{"norm": "rmsnorm", "rope_fraction": 0.5, "tie_embeddings": "early"}
Each number is 128 + 32 x the weight over its row's rms, rounded and kept within 0 to 255. Layers, rows and columns count from 0. Numbers have three digits each. The size before them is the row's rms in percent of the matrix's.

# layer 5 attention query, 128x128, rms 0.097, rows 120-127, columns 0-127
092:162095143121169146087112114120124126092146068139082113164068092154062162112134110096095159140112163067060105128112080115155130105088151178080171089159141169137102113194117151153128155095135118101119121185141103096131122173122051140123143083134097171087134143130193143103083110097115092119089080156124152142190126149143119079066138142100133124126081187106098137154158188160148150173129
087:131123114130114134081126071143092121106131143136140133167167200136095104074128070139143138150145095202163129126142171105099091157110100080106118105138197138145106064126102175139162143116088147083164149117151112152157088116148096122129183130166103090124132157072074148155079121097135121153066132170158067068133134118103147154091148177156165165168140127152098082178124167160179204154136
090:090118151094172140182167181129132140158149134167133171169076140119183182114084075115167074149120075148166096112115182141123083126130110100083114143133148090116124128187119147110088146132157123123163145163185172094130178097099080081129122133156121113046148119135068094159129155126123132143120121132148192100184114137137128174115154097170172119105166155121062182170175183129104134165108
100:109125100105122090102152168102079164104142092160117171113100132107172206045143122091088094140148104205141103106120108079137134136178095096116049175108127105207089161135116151100189132162109117102141117126153112140082118203051155125126123131132108136099120159116168113078136140116171141118112096073145070149130136220134109169141130135119108111119098126109116127156110104087076111124132
113:071138138103118077154183134123121093178123087127160114208154118197132158187137129114111113110155154069068181126163108152169151068107129112148133164095179089132094130138181117150189141147117126190161086150077070119108165146099157140173187120133163112127115096142158144094109099137115129168137142134151077120116123114082145091126107152108076095133176079069108104109082124178115110158156
108:141179173114141137110132108125132128128124141106116092127137101192140148117125106172131144079136118233102063175120102155072184143133119122122133127096181181133173220148113075079072118132124199114154117148105123081139180158134141097110147116149113173147150129150096126072132116082108167117142134120132093142165111116153081155143146159108152078155118161147153217107082115167150137066109
104:131135101136148122115106129093121122131131175044102122165145142118166163090116155138085133180158174132098154138150175129070117158161070110180138169126099122129103069193123190073096138115133125158129186131118128122212139147117143151133054132165132165118090137157141101079125145087154085119116098113159138134075154134189080141169161121145157112096197130184154098161145141182097180165146
097:111146109140149179127080112135075141167154115099131118176125085138157174135093152093107154200174156135111078183125085131155167077113116105070101106133087026152195166125096066098144156177139140152101179092110096137088147093095108136177086106148123117118127102162116142140097077169127146161078135103087087133109120083152127124162106104174141131067104114089130134119182144107128117129076